python train.py --n_layer=26 --d_model=256 --n_head=8 --n_kv_head=4 --head_dim=32 --d_mlp=512 --vocab_size=7337 --activation="swiglu" --norm="layernorm" --norm_place="pre" --norm_eps=1e-05 --positions="rope" --rope_base=500000.0 --rope_fraction=1.0 --qk_norm=true --attn_scale=0.177 --bias="none" --tie_embeddings=true --parallel_block=false --init="normal" --init_std_qkv=0.0239 --init_std_o=0.0 --init_std_up=0.0239 --init_std_down=0.0 --optimizer="muon_variant" --lr=0.0127 --lr_mult_o=2.0 --beta1=0.95 --lr_head=0.0117 --warmup_steps=0 --schedule="wsd" --decay_fraction=0.414 --decay_shape="linear" --final_lr_fraction=0.0 --batch_tokens=65536 --seq_len=256 --doc_mask=true --train_tokens=351300000 --steps=5361 --dataset="wikipedia_en"
Each number is 500 + 40 x the weight over its row's rms, rounded and kept within 0 to 999. Layers, rows and columns count from 0. Numbers have three digits each. The size before them is the row's rms in percent of the matrix's.

# down: layer 18 MLP down (transposed), 512x256, rms 0.113, rows 279-296, columns 0-255
# gate: layer 18 MLP gate, 512x256, rms 0.157, rows 280-297, columns 0-255
# up: layer 18 MLP up, 512x256, rms 0.169, rows 280-297, columns 0-255
down279 101:493527461495447489514494546461505496578471513471521541502474522515435439509565566518510510516492443505449507524420517626515532500502419444503493475558533549455484515486500533431526478454587436407468415537486510462502436490553482544567455565441583508498544554518483490513510486510444485484517558563558412554411398522541506395494502513443433494510493585446479499495422527516514423490509506498548531521453488439512489535498455518524493435459535455498563498540476472439538533500528543528485388452436466473520495532509457531501480497439533523516496566482481443476525480438539458488484508519515525510478512516525489503469569493553532470542509517516543529512489496521588417509560476509474546541444499497527489516494542504541509498563550519491528488462541468523494486509549487
gate280 101:452486617544542462475508553517454567527377445484517535499514454498458531512516503503581563470504436468484552501484552508466486493496555543468510475493509524543557453417564486475564462453460383491518502422512573448548401513523466521522468478499555530518560478518459496518448457492508505500456535442580499484501495466478501538464453521435534466448496466532527467530518543498536524547535499504517553474506518473449459473470533573497458510519506601466495493565493521455538428521500515527452473566478546488514554501550493487523452451523430470491610570532446491554555493458484554480569450502540442510419437455501520468506486527529509445507540553531402544493535493506522519581573527506484494469499462473468477536465459514477505508524453487482463496472497496491525495433485522
up280 105:502421550491501436515507510478493545490454457571547540501523462519476474517498514528517545514556495551477530550443526513502512468476505472458531581470533501505533508583533458467515568509522408516524496428526570458560465563499526484548453451491527547482531457511515469546517434471524532484474455543474507488505442524471440521526470491477506500486501466483520442536464562555540547487396491445515528443536586505566439526446509428573494461521468558447458495539523447500505460536487482427495458517490534406497478481471498498568494495483491523471571435548544506454498487446583512514530506471474450429495480519531584441428493523569536440454487545485507592500480529499572463498463526529551514490588502521473441484471479489466490493512560479538406451503437543537576527461507423
down280 103:518492510443452430459479535538474514447517493476514471501504525457452496447456478518584530465556557491547531544471553517478583529524527499431495479550482565544444480526506560449522546530499547432465506430472512428547373526456480589498485547476509485527464380523490547484468476471544583471480443456536452501459478499409487532461532501543432498533475579569523528529496540543538497489434533531439465553551470541501492460542553562433508486507510498483543550567419529493588482491553527497432497478455514505521572473470432473464461496505517497523444499548472514498509525524411505466499499584567517533516496431493557456463474487462527465528472463529491529515510477450523466478469505424540584533510521567498501463541474523535518453517501498471485542491472476501510465489564467
gate281 152:487531434548551485468500518546451518540472509536535483499533456477429449556533540508525479543508414489523427503615404506524488512476564524487522450506456459472471495593521472497527484482484497543476445531491486438453466523522438504554562549481538498503503537480540501543476534466514474448488513579530483515512458495372562510486535415541530561465516492549468534511473494551472538476502504417537541521550428527505448430488477585555529552600469440570485510537492553521499489446516544536541500502486470564469453477507432506487521476472524534575546429418455558477525499556441529512513538502501557523484516454461490410470503521513377430476427478491467446532479459466523565500475528498490541481531454460504535508494495484518510456494497544525480458475510499503543556479507522
up281 110:488535417530536527474503531521435479576451508553533485525520427495421437543556528493484489570532428448488437497609410495526486512445542538498546462492472467468502503554509474503525488480492504585443462556477515472510465527523460489511569539486524487515547517490501504541455521481497442453520524580533477509505426487402519472511504481568535525430498502522447532560482465540442533498476534415568550543540462511510440432487460590564512552627476447582471481538489537534505473473512547527526494487492481575475496463503454515511488454510527500583534420443482535467556481527466515491511518515534532510480535464475498435463506505515383443467423479470481459519479475490516581518471552486485555489522463442516495516476533514552549443474472537484481459490518510476543546478507521
down281 143:512464588452482497509504482498565503440509479459484499470485559512539553465450499495489473424465553563498518528400583505476492508560455450512473513496522513513521522474471534502465514540488499456532559446542526514487507513487522475494424449542454487494474493478493474448528463531469557535486425435454543474473552492600525517508484541434451488566475467490550467466506543477520477553523476584458467454475520491509575582502512408465497481357499574433547508463488462458481496509518451488484518515537560406574478513508555475450501551458496502401477624559534505496455501457542479523474438500496470506525488538506515575531503490475624549524574516554492531491526521527483440495529458503530465491478553545514499443558442482452474539523508451531495529518497521508461463522487519
gate282 101:475488508517493422492510531502501466585516441439462549478505582480477526501479483527523590559510480515461521523422493510558485557500530408540493486476420522415528534503466457431512496515506461487535560497441454469533497541491492441450477520619514568453461516566537513497478486592435487459505607526547479463523528490481517456437470519580581598541446490447541541572468516483555471506472496523526468463467574521432483492516523499434479504581463453464459529480518543452495479568578530518528513479503437521505555472472443520497514483484427521565530527579569488495521492491433491449542540486474487482554440483498503540538476506481490472503490497472513442502542497446518494475486527433503558511526486540548434506505485505444499457490458487544497425516567483465473481536466447
up282 103:507494542485400542463483488528531540462444540535490535505555526531495519477503494448403513501582521506507429496460479498447502518530499439559458462410580504577558499534466514536492468570522523479441471483527543511487456441500510429478511558513478523468527467509485550518485552552510536414540450479445531544482460496464494418512531482532533584525541503518430475465509524520483524545497476564512515504576449466566443457496509483474510565543493550579512531516551516554479517436481445474453542490517461505507426537459474449524519375399477516498523518496516518538437440558460498501486494453451530539464555467474513502491436424512501425565504610490539465503530543568425517495488531489527484508539490492501567507462486476490520539533488479468549485486565529472547532437463472
down282 102:500467448542508482473547552400502546498464491510515502520505523487490469490497498444486475486487482539544430490530505487477426532588510449492499560527531501513581579529445450449540521463504479493511523497519528581572521474467490488589533493434529525568478465555495434478479490556356517480531479506505475498521522445462483453470530555519523474541511495525532419440515477508573508492587525604479461515507491481441491541552471433514435535564423484497546465534504459440487409530526535431502511406504488479454486519539552402506559440515505502491525587457453508468466550478452569465571541525527508536493559443457514515464519535500519520512458504516480493452489540512487447498506426568508434492496562461486526496499516546512523482436455420515505537515496468535481492543527505
gate283 097:516477461489487508558435503493414526571476439524496410531528494517573532477486462459506525558475479445506557502502499513554550515545453427519519471463425532507541502507489476500538470451503516411532531496488484524531516571522524559422479512466485540485522502497460488461517509482437552519497485541543522598462464493500539476466505478535487387468494518512454448528477444457523525508474534467528444536556575455458487529456500477478475505562446521442527546476526435475463522506617523467478501479575491526480570545525449500462456455460482490515574504467505485490356525584542448498507446540459528535460560505527510465531463510549550580499438515462430523485527532437475486530451469548566537512500470483433508493553505492513469535502520557570506541513534495450461461584520558
up283 102:493544514499500472511501477442400481588502440497507528536525453456568567560459515446499519506494441405521560487479464526604474531495484499517494511504455460487428410548538558453503507477477443502536592520572553517528477562488475474475510488497536499484536457471552503426496483437516562513548506502463450534441562529494442491473523526506535562537508548454512506476447479492465516470485543538445494478488566477466549458507508577536516547497501480423450520493489504431452563466621525495504516516504594522505479475496446532407477556522520501506509536477510517521460383519551463573503459481501464483498464482516460475543522528474535502524476500512495478486508563521497540480549517513529489463495552466511551510511470486618517557496479510411546479474484447397483500506503407
down283 103:459570524525539487516390495445541495416500494498499504503441568516511478498475439501482489494460467578573540548491554572492448482510539536463448517471587424561537455421438477511516440455478528432459437519446420461417453570506510515497519527515533531492486538523473462497449488549511529487516489510505580498426414440497500485490526476487514512457464504523515453519485515522520595464417491510610484500472505521506474558501441528550462462515475528508557492490482440512486495511494538488511536527520485509446517375558532438527520499478497562503547489491494498456484495412527418534436539445472501514449503532501487476475564518542550497513551516501499543581528465482514533526474491475526505512470522475537460469527467462548449518475551530544541466540482468488528534605590543
gate284 101:452494499478469422489524503425481466555473555539498592557499498540459424535454430540504524458502455495500479480485471488520527525485456455485468537429476496533562492433497558511447495508491536491476574447417481509512574559584521510471589494505518564567473573548504478513545449537513531509505491423389486577465494462524522438450464454474498507498550484505481437545497497510486555536450530464529430473474461502526524555516509543487496500516457481489441433459529436526458532533564535609465474516516499483487547493484505408483536507502460503537527469448585555499498530420561523525490472458491492542484547490503492495477422488568525509452512517509478540478501580431418509523526466505524428558532491476487439530526519516483540420522457539545532540496500503461580512568496500
up284 105:439554518459517491470468573508495447500523413475502438442566518443550560498496469526498505480516608543524482481542465527460463476448493517542539459513430454516497478517475515502530522473519490513500548518478393511521447562461503551542552493516530449509481474481490527512500473539546445487425492547568534482481513477493501509562453491498486505613430539564453452484508503474482492463480587517533509497501454496471535504524448500445510545520511491452543527479427585436551559439503461420546465480459507492501535483449590546459510536480516557430529499534483514474533479496518509560412518459550478548475467502505571457487504568502542546537524562480447517464589481502483486549556514491548470538455437490464492486509467535451513586497433534471597449530510473539439437518434469
down284 100:473515532516507564426449472578525544428576456552482520443533522447367432483477420513427548516547493426423483488480545482576502508477549558522475590501582404449527497508537428514481506472514557533517544461472510535540516522520538506467556567492460415477484523492486542417498448527512513545462552552519456461560529484474492566454440472487539483451500485537510513428581500534565445471570499516460459483587461564448498507455502511499460448487490499468460545498480521467496522491446475488467542558493515464538461552514509475490567520503442521536507470509471464491450449506482456487540482470520500479529512482503494507529577501506496470544520461564487516486540547498451521485418483470530530537488530531485424526445568572467514539485496529507522476575465458483481513515541539
gate285 099:474483535572532472483513489535534495423500452569487519512494537447485508408548497542491512536543456551443553446504496484485549464549406591477498472495469515491426473467453525524516521574497541420434473459554543460502570573434444479506544523506419542568461517491471476554519497506453484498414532558491584525457519551513541457585513543482526468562525479493565456474450465479529517463508488494507482479503492496481441521465522504498532499483568471524455583467496448539532497520524472461513419465502444511456448476505504473484474468457511539511509482449526464497498515491550526513513485477486524562500502521567556445520529472589478381476524529407510566386541468504569504431542512452554537495451544484513525536491502536476475471501509483550511480480466518558502438552517568
up285 091:466505550482524514475561471498524548555436516468503473457455486525521362439512532404561506504498470485533444511537486436452533509469476521541490501487468552509530464490484483469502525542483519533499503418507521511463499543549463459474444485547509505522484506425474549523430561465518412558500512498575455506533494547508498496487476488522541540511437478437472514575551461474486424551576504468490438472475463590478500486500528525451526483459557489523481526493506516495433502490486519475443499468517516529440475431572490540434529534539506520485467471532467584489493504514540528473474574583520447520598542509479519610504499567508462460426379600470539535432453566523488466487502497525482566483517488485507502531526457505532514457501502573546431441494515560546469481519499531
down285 092:486475518508537467555440476510533523478517497508462531554493496516537547488495502509527584496558574476462540503526498496486450503545520518466474515492504516497504517491533577551488535471496467484484444442556542484561516550469390516529481462449462505552509484508473478461504538506455562503516461471560468465420491514421504449505502563476418505457526518492546519493502553455482522468422544550588539490490531457492470459525487453482461499479505552446506516522509557553594420490479603452490431491515477475476489469498497518484490455577582425515557517499484494493438472553467558477546463443519512511434461484489502470424503441575448507554522479476579438502499527447477472551434497561521545469406565543462535461548513476407518486505521414546492591521520490473563547488565522
gate286 098:436445450475561486517471539592514477529473550527569503454472556536494514512468522520464442438487489428511542514538565515563534511546551406486459485506530495545459500432504526581494488454571434447526526506484561509545475547445514580477480480464583432478489523493468479489502508484485528456546542509539432474508513521498497512539555522508491490496499478449471486541436478531535547534446468535547480489458502510514457452541488508432518426546480493490438408409462480440502433493531526469523405467589515577493427573528489542471540554515457422501533472448491490509510490456438456452505466488498498510536555535551498512559553521436493438550534491480516494515501482508468494425510515546601528552518475522525567566500473502498492477451534555521511455475515491499492481413446558
up286 092:527460485489418485505462422533517544504477456520460424550455537522540449464541496473512476510524512475519468515498468500479527543546439395513519447554484501498461552505480496489470500461486494530482518579507518560558481530482488502497391435513515481464562536568525467468444559510554549509486568563543465538519483512464549540498493565493474491459508533482497460456460498499443494495470514462546511545532498581619506532499452489519503473555463494521462489427455559486522439502570472522564564526556554505573432502440495559405568483520465480561495460489462461497599494504493495515471494553533527495453470508477488524522519478491503410454549488498459556459502455509492571483526471525531446582505510494484439577580576459439475467517498498545424478470444492490488437556501452
down286 104:432528497563554534530595486532511538475483476482477471529481503461533509425561570474537532527520465542460383500485518480548536410547516518454513499559508489560470500531464457527478495520477545597422482498553494404426525471526508491544475456481531521484484497553519469534505488473515541503522443499480479482494494524447529465508422488566499505514516490455615499479468474513473583517524525487486518477542511395567534547490551413439439521523480484439441477511471529467488538468534466537541391486500484510525550621471569494488447508540502529453477512505526493444519554490514468505564503514485522496534452556477487537539491468407543471432447500457475480473532524527477465506552519528505506388523510528525503505448460498519525444457567471460486537503472455472495591488539477
gate287 099:525509481495474447482502429500511433554474497524513472450475465500451539556542519538470474501467510487489494494515524556452497496490506581530506504537525574454552510571548518477499496515532537568529516518466473538537486501492489543488430452461427470504447462575427528461563460496553508490510559522519463469470492475521457530530446546471554554532527441507409463541589527537598439486479535525462514525411512486456517471473559486483497485514537556421455458532471509542581516486570445511467464496480549531497496585463485524451474423582466478475506490522516506517521493501431469559450540460453547497561545453451465485422432460618471506568510471496447489553505548530483524493557449482464474492507518482470540437466552599547454450541504547517520492527442465475526431503484478
up287 095:527459461489456441471496466500530469478475535547434539432510449494472517479473518516482548458487519557487521525397459533462507456520536519496507631498450488569477568584465411498496444503619563530514532459500551439479526537526531458543397451483485424527536433508463539518525504552488452499502489453492512499524491443470498563474517500490521471551459504532483479505528535504524472465498449540491515517538453507561529502507494494534457446490473491523490479501475502418518501463473554531491471506508485569450399541482506519511509495554423524405494485551435534471500557549554500484494508460480497505471498521442551514469487462505513560580544484519536514493482623575488574507528478511543490438467514491655488489434529486492483497446540476485546562453537496487488477545502462
down287 097:473455509514499479513499527526484459525533487518450525569511478456529484582515501504554493464503516474520503448483469480553520507525495485470542525467456530474517460514470511596510496422507530466505542564515461508474496577496529514491543517512490522537512491479511452472427457501510491570486490445538411514516459524419519466492466511437447493442622477439476472509534528484546491533581519503467480514487511470426504508471500469509547538445592550433516546525554514531512441568475544518576533533445525538531531453480533521485460465455544498481546510416536594512515521531478485457454499541444488559554463508471413477520497433475509491460426512478504499492465465567592501487498525493567433535465537513469475497490584446548534528551492471609405439513466451460446519512425404
gate288 104:419583512504483498467461466497605469492417473502508430546442482528513490462556430475436541497485450548517597488493524461558464452474502483521510507536531508569511453495479440588525497477495466499556457481512470459530515532505485531468482542545614496508547504493497460520490422466427510542485513445493530499512413518465464536456506459483545535511494490520467495492467488502496464435487548534450524522486527525406502488519585475540532454447507449464482521564530452553457570494505496474516573562484505509522491437479467536527521557454449533506553525520481518526426480459511492453524450426489430532499542516552572538465482450506502536512527538487552459456492552450483569589481570488475432531478527506417591441556542514507516520501490565477473494543560427526498527523466470
up288 104:497498453445405510489464498625498483485386501511508489539540474496495454523479445492462529475466442521478531534493554449531536510474549461440507518488471551564518503571491485535558460435518434466462516509533522429452497510489517574499523491501574532519515573439490485444522484564456444497519482517456566504490581441477490462493505461397505517515525439441441498547549461502520497465487511551544574585479533468433506509497475556544563480520580431524543432552525465504524500479544502521526596516495557529457439529443527500451523459505497516467404507444544506510508466411491556494524504485500493450537502541484535517461565464546468548547540490457452500468444538457492557535511493565506469497499477482400534543519528524552529485507538481442552456457553474499483494504503486
down288 100:461495542523467436469448561490501546417488561542577501438496529513438561470459447424492494498525492518545493413540480520563506503560504507496524492498504502453442495554508464485452529530542532481471463512464580457495431485435509541488472455453519445544514508518526489477553551504519512471494450536484548516590486509434511506484576516479437582536609470454454564542452489549493514448511485551490550554467549508555504492469507509418452507540538482517510576566522601479498493512475560483450449440505418541481498569535506465505491448550501508457476532479499495515425461528430508503513516448477535498469431528502537510452510490521475511486426491517446473508477510502515448473523539520550478455494565568490464486497499496502541517471428546501457540589447444605516577454474534
gate289 097:470594483468468497532531539458523471466571532437432531488468435417471493491503516518584502485463468480502427509436541539494468544510538491545486497505501466508558413481514490474481467537489456549517516516458479487522543490507503515510559534596493417489495491519532497572446485496422460415467483433537502544496539510531517457567460436453492543554584510506539514489469488472513542490423497461507529448552468586555538504509504587505495486520547487536417506520517499528416435477500515457440448485558487482468492551490498477502477573531554430503436564568474572460489435475447512545546458522468483492523535483510467428523485546545489535526467488573480556459519572566546588543479495491567522548498520505446507523441496515502521502482534499529470499446481479498552471479463396
up289 098:527495573523463486485471582494475520517511471534583476472507516573501458528551517491529484513487543493465576480525576390486449521458444533495521495533544566460542499487519556505437570536512453567432499462463447527489519565500551531421515470426521479505460578462493435508498531532498509546499408484522477479474490527494495475465519519438546538469523440503562505514476473506510473503528481460467531521494503483434559487456506487482535464456499563529482499417507536380497498565535503513482508516489487575457527527480527419471480523487475513560538555483555491484468469559438498507441532463548407547539458515477552461561487439493470450487503560529503468442396488489528463456480503550482502443528466509490446589507503479510559518559440528507567547425516551466528536434513563
down289 098:467478481472494499459503453498488523515477470523504479509478489539496566421466463488497517484487541475428493511518581521524479594456553463536475524454483489427447586544544513476477558495528409530531563461537513523506587537486422513485470444504545476505473464609504500591443508527519520502498520438495552524536531502501530469496520482435519473456533433463561467593495523439459474532462484506536499485498561547507590477446502503470533411424414523530522462549524517498486505534535507511474414420521506555483422517510539518485526489484549488515441568564447524478558479513486533514495506493452479500536529508507496444476517501434456553546536537509491467479528447496521447530503589533503451466507482500515480504443499589481452580548557488552515527479483509497543405461387472
gate290 105:582497483478520543547509527483517502553495466454473469547494480535510486438492478532478525609544414551572440499435504438502506521461572521542529439497454553543514512492548511446481484510526566441410479468523564521499493481471417518521470491516525441525457443455444476489478431498486458439438408543550544479517463507411483503464458494499428451549501481526482504477497473543526461490458560489515529573498462522510480531467572456510500531529441539498524495566553474526522559449496476476514497453482538492553572505529475492505467506550546501511512472524468470548541393536464500500521530521562535580455442503496506520483536527609475520446502471396457568466495515512567544481550471523557483456483450502482517484557442482446499473528518569564534527489474470562540467525488434
up290 104:483541492480463519449529489406517576459460561535585419535575561513590543495509471475477531476458496514537484474513516510509481472457515463528496468543498427504580514432471515460493563453452435439501501494481558482473552499489453439478556462481497485506521473556517491495495540467511559494540496575498546555497611511452543427502553513529554510510532506480458526479393450478492505451472513453524481500472529590550475470521476568429488497584548539466485510457484590471522406465509528509548506542539479502487493410456474429553546561490491542453489565548443511443451523542472487485504448485578451493529506504473552450446524445505479451504490496487458508541523518468525460545488438498518529497470404498557477523494557534529507544467539423525537533514509470522455518483500505
down290 103:479535510538513521557539569507591486519469487476505509558565496485495474517439453557461529476462545447380505505514528515525463490440587512506488457508459527522545435472573493522432517528459486495485555474502478492489447491549483509531429469479513452576456504551522521508485559428516433490423539457478421456534542534463570471554539478491568469483549510587529499549595533526498544450426463545479522507565422515504506519477476499487543510478511464492446488557479520546479533506480491522485501543501456488520559554481545557542496512504406560508451480508492535472470536464477433555450491574402498451505535464481488554491490540509536480459434528449447525536507543536427542511522539564507523450480497528369437434442539471546468508536465497504461506481506495503510500497494463
gate291 106:594477523505455531475474412469435525454445537463486499537532513494452501465530509543502545448431485538522425535525547472560474455498516432482476449539477446557486502525537522523561504490471444548535473469530463453534533481404517460490476479500547439534562530453600460517549487509482519471466545505469491542581473446549435401578524551599461460473467615495532498497527471437489522504497464436511524530549429544511523484555551495571517549465500539467532485508488507525534500521464476464406455505542490514495500484492492514510503509504464491487482509538479519534519546531492529450433521479510477469458556473470508512401494557532488483535480459516494460543555512508485415556491514561414466504495519559529484525533455527513496503517442618464504565519521457437504486431540541
up291 104:484531454439458493445481542545489471525429473488555536505493539479528509471429422439542433522491487520569507516628411445460450498542514506496574471538534487500500485482571468506437516449514488529531480521441496536497481463467548524518539505542490485480432590513463496539564568534439545571479507527534510468535496399518517524583519487520529523521501492571521508494526530528466428462530492482476451500486574446494499471458542567493471475496531481436476503545497535480401468483563499518488541497523545465570500481533517554508439521529473469535440491523510494501503530544538528515461524547479451464513463466545478534548522528513509459555488434531448439429422477487481485564537464500475513481535484434457450472477501556400488579459427508488613512515515502493547498586482476
down291 102:516519509531511522547540460455454569450493497483475523512502528543598520481564484483491467493521466506483491524522505517487472492443504475518504481512523475547590522492526414495484515444464512442481391530539537493495494499472469455540473540466526408541535516509457527519477473516513479582539594482480503459472499507586501493521442563506461478527538489526487492435584523538558512582516423497465470469487503517473577440481438417462553509490572548462527495528510527531457466435504512466438433502531485486483565463513514496477521556537506440546529514429487484475560537600485574489516564505528497524473533486567452470515409479514429482518484534515513404495515549551468547533504500501551504515511418512501527475438487491491459467487458422563428554523422492440391484539491514
gate292 101:494596502456507447561476567461467506398508450449459541569446500499462488454534565497537490545516444506499489509574518517501526510511478545603495496538468503540513571528497437571481458471455538554500482562526545498432431426476527477528510508501436485527520452502500457474495479448473491494517536474504527505497518567506542439443541484493527551483481477493505526490533557526529468502481498487533540506582474516508499570499505505467549511502440428504531482424464562539421521557533572500477482514447476456497462459515530495535467588428517446503484511576519472423564542386516489502471434495441540508447556516541509490429558493533559508538488549456481482454433475517498466547483428559500500450472488509544513526452455484522454517505479446506479563505581438478438518536459575
up292 101:461541493527570488492476506524510473486484506528514501483510552414492551512465533490437422524433575495516485465502540464465473482491586539643543492488495533506478488540532488557448526526400462483495456522506538500452492506472479571434474486485485535444456509541445545492503481480496483452502446469464488533536505492497475589528505587482498452490521551507418499522561426496471474523533503556518567451463561483491561541481528557550456471468520540496555494527450502533449468484483447528516527415548561538462520601471530524525477404526480563560511511486425452499489545538449448494545483482430473452498479526490541541494455546424495533530473448556484469533539499497491528464488526445555446511483573539503503558465537427511507528465435513459494538439501521580558429506492464
down292 101:493461436512465528491538478437493467451510541458460455516438515516589450526540486529500500493514461471525514450501467535514525510467537438504520525489488465553613528517471459493469482480476522558505459533507523478492495507534525561461517556457441525451530574538487493464478478574516495486460536440484565557513505562510544521471533449510553449539475607471454431496562479590477514498474444503518440505517499479450483563453549467445531496503513494484580505480539392398496487524476560424502488495441466520551558576494465450510545461539482498586488444511436504442457556443457561501524423540453519532530473467546517509557489493601500508532456555482548504489445490578498493532510536460545519561475548568460521523453471536416465522503437476526496511475450483536469504481498472
gate293 099:576450493503506485445483474537551482486500484503533532538577491509499506553474369441514523408444448484486569543527537551471479496517481474515433561477419492474485499509488523459542508515598533483425528478531473476443534498447463487483466487442533480488493420567475494523501526552468546463511473464458485434513553472502523486523524512507529515556564428478399480561547521567546554512464495537487528496444496463573426469467496522466438517545441499532587494474499543509527540491484529541501437486515555550482514518553513498464539582514432474498483507414540510552538534462478468526488479549535529459506509594410551521584417485516511493508503464465504526516522426471485486453558495517476505471583538431495456466529507559543440502502480495491446465560443482556526504485502524
up293 104:522450492449541470536437511527485482482507513474488477470491494492519458468472510520417456486489476439501496525496480531464532538454464536513511487534564514494380533502566498488524486455533458533478512500534509501523480444493510437560470459478530569528536464452561395512469583571502400506470525507444527508477555486550528511445466462543564469475579467484508441449533551457488514511425540494477558493501507494478526520510470484507513562453484427532452420485473562496491484455552531498517536503556478503532489470480490530408513510525543566528471537485528502497515453539533469475538548505498558490521526419567496457596519457466592535581475468509461472526489473499498522527468524521568510509519565519577566525531331526482605506520508496510509508458417485503432509510480460
down293 101:508497432498476492426489465498549485558463534509443499486444538520515445503502488491523541539462539560412489552537501445474442511431446494560453447495517519492505492493492466518418510503473481540511475559557463512555518426494532405462420548590444466454543581437470509520464476507514533501419509477531517542505514477519446528490471472472526410496471507573473469498483480525455418498564493452556552524544458499522532525518489547475528472464533574476501562474515497496579485531528450537466490558523557501501557472558527511602459467457498505513484515506499560511476479490533537484530505542452412558433500504541447499451584469523453517502463528510508437526453546543473499466474495493464526612543483465392444554514536503496501513520485523474484529489576605536551519481471499
gate294 098:484507428504554477501549547470507475473516551507475460562466460492516421445475517533498438494503472471435431480507461552490454564506464532479497549558557470516526540524499448518506538398458471502549530493499440468519465470524462494522528487506461517512473509507477500491488550459470578483488466454536510559496502616447520474482508560479425508370483431464494569567514500602481486553480472548504475447465491517546492485507487389506536467589530529500520522460512513488434574474494474489504545501501501539492465483435442474456547468529466550525512491543564477503486525459515483474505501563523445541483547447525452528507525549505463524458577454500548492517478489480450483500595508545513458629508541522529505525505491526529585519571497506506446468476543563421438464471521423
up294 092:475490485436498470549474532516525512489420585532485485538509564532536530418564491545491459528500518470460527445489509494536506550478547504486507524481464565501468458557444459537523519524562534445472457511524468448489556488484487589618556533493483400564507556491475428536511479527554493543474496564545465507459483482541515539466435559517547509518550516498558458530517530404497473467465535472516457484525483505504522510509536520489502479533472487565485512550463539488496443541528459485445418535501502545480537483500545526483450484477490527501507523474501496524417529512497498459515482420505469519486469620582465482457439481541493452474471552494431462485526537478506515421611481474545454489569436449518443455537452448615442492507536494398488540504517458455516488467487534
down294 094:480487533517463501490547481443481536522464408466510526497517487444499454480444479554480527444511505525484455487526505510499423513491483456504556478539563491454530579562537480496486535486508377513506521530514498557498404505529529555421526468555520528439510542527386509517478488444445536492540508443470475500555494496473509496433499556483475465466459425471517498518383466557526458520459447480528466521474464539510453451535530448506501524516465515386576493505612492558570520473482569469544541548551501501416533514477507475455510501532472495482500501559468475540499431456538450470525460535539489495532535467483575515549505500541469506498518412519576553526525505511446499439463501472540523484503563513523472510483550492516499581536516514524532505572483558454433591530536446
gate295 103:439547443533498455534532505394507494506527526510536516483545484504561526511505521497474521453459451429536472527412506467464488511430455457443553570508517494518502492533506513427478495491487492557443525522499535527498528537493505487495475573554517503519526522543480528476557497515484491498468451470452533537486470519578500516494454523490551530453521480459527561427532515444550564447475500518490517531456464480441437550495545466490545559465419489510445539479499500529567485529513533442444558520473459585603445474492506524507540538505456421509397462522523452474489546440513473546497626498516492502468513503504510513515570507406473493497472402546571503489488426538491504502562504507472518453467517466473493469460501484487501438524488555444482534553598498498429499596573581
up295 101:514552509452479545472559519500525481479467505531502491449441549451530542547479533539535529462506505479546516476488479527514539555449512533478456553522470476443552502427607516482465506526485491405478486469409576519454442541490526481529468583590517586468459455508527471539464422494562488465452500423485534518537584539514522507453516498517545488494513533518538411478489440492518530432479506566532487476524484519473446501487481528512474466500513542553477442537480478493518487518527445513460573534458480528427519507468429505451552560586478518445444478475485472507506521456435461446602557529465468539500553528486546529498454446504578436526502504506506456472501488536442510482462378551520481479470479518535565534509530541528555540553441515459479453475523492576419494520491515
down295 101:502515546468473495520436540482548455441543447441516506418535535556505449519433465513477505502506562465582554522489480457505518509537602523573443484448527490465514502445479520540478403532473564498477558511456511525446474479546497477472489467546544488498472460505526607500527440477559544553455438546527537450485463497461515449472529530545563508465554468497411501548544423470513491435592492472472511527519440512496541527517419487499533523463474631430537528503460491525511497477480543466494499540506494468521552456526492479450530452439518494513473436513489496477462526547502499459534489510517518532498553538515568556478497485463502475430448512562538559510455432543434507556434478490486526532450478526554523551607474541504515567447499488496488506555462467509439498496446447
gate296 101:495486513506522530473467462490553582464499454456508550513549485431476488477595453494450500515545485521448501506464518434460491555564520517433556502551438511528568517465523470546451474597517527533462442491527461465477474500469474508459498519391421517500551481486538549505507495502514554510540553508467514552533477490486552506522492467535608517543468498535487523561440492523501491567501525468437502449530464489526550493496501457446379442547454498463496464469517473469470465495454541520556487541444471511519505385488552493502527504530524432514539578498493446486452505605515465493511466539424480543585539465513573538499475464494470507436503479537466514487530535508523497528487508456418540518535475527588459498403451476541510507570563472446576548523519474479447486516521479
up296 099:464478517534517566494513556461431503469527533563510431513552475538515444499511544488480481582539519514524494519413484530480543531490537544520517523521567465511497479399494546436457517503513402433497493458528501498550550439515530446489511462488483435474465501508426526509583475456539519521399502529532504441471482498448546498527478497479520533511559457551547415455425528583518435475476534510644436598489543485525533556488471572525503501435464445503436495525508471537541499496531489471552510545505488495459526498520478507555541511500419506495506524445503468514469485529496449500479600469468533544466463489532526503451525421507478515527591423523490520512472473467409524492500496586513541461460438510541483525533451493442473471457531574508492461503502460489486492497498558
down296 095:532463554506493512506499494534471475494550513481517449471422512505465476498588460546571559505495563536511525479509501554552505483484499446554456485498519459551498541537569478552530530484521521449471457454417574506532507504514481549448585516519449503545576478504499430517549461524507482531476498514486539490424503510466542481510469508433571502487444491494482525494488460507484510462430482485491563459490484546492560526499517499534472518546502459535517599486506396477536521435459468512550533460487506451589483563470450458489466421465470490412421504461503531437502466477480518479459490490551479521498454534539461522461533470506484402426503538594552552478511491491488552573519500579599472458477401522564483560508444493555507486498524491432562488484491559493550447562457460
gate297 100:515503446528524547509526606458524471525434454482470553486455527522538542572489486470496504521522475515549549513453491492537426457477588431481567581555507463472445437483483497502469506452487471480477444464536512483502462494435495484541546498529491588519508474532431536597520417538499484493512519510530459557433504472503437526554483589483517477581509477462527464510490536520519532470502526480466526533515502519425476491552504532479579487512494506384509508515556497558463477505480362486453474462453430506488511435534487486548530449465536516509492449485500482551527518483428464524487504501547502550454475484543526530542475499470493614524532534578510521376490464508502517524506523514506509523527451551476566483510505474534421492521439538473467449445483509480515621498470498
up297 104:520451439447554529553500568556527485546558439534480492538451481541473531579509482466521500536474558465459580519465413522519493394460493520466429497518525577496465486457462583532413532419494521538564482481464440480528501529523563438516446430475457427485541435508517515505530432550563519548456438469441457510511472527516481538519430427530491458474496575499532571454439496512451545508517486542452568494518539480513514515563548521532525499512508470484522452494491495500508514536517421478510497524544503453484494512477407481528565439475498531445507519461507476572456481483436476522525514510535445525429506474502533509443506490460523480444549474602557562538450575525462497520523433501515478564469508540544540515543472540529504470431479544477531508445507494510549497510510504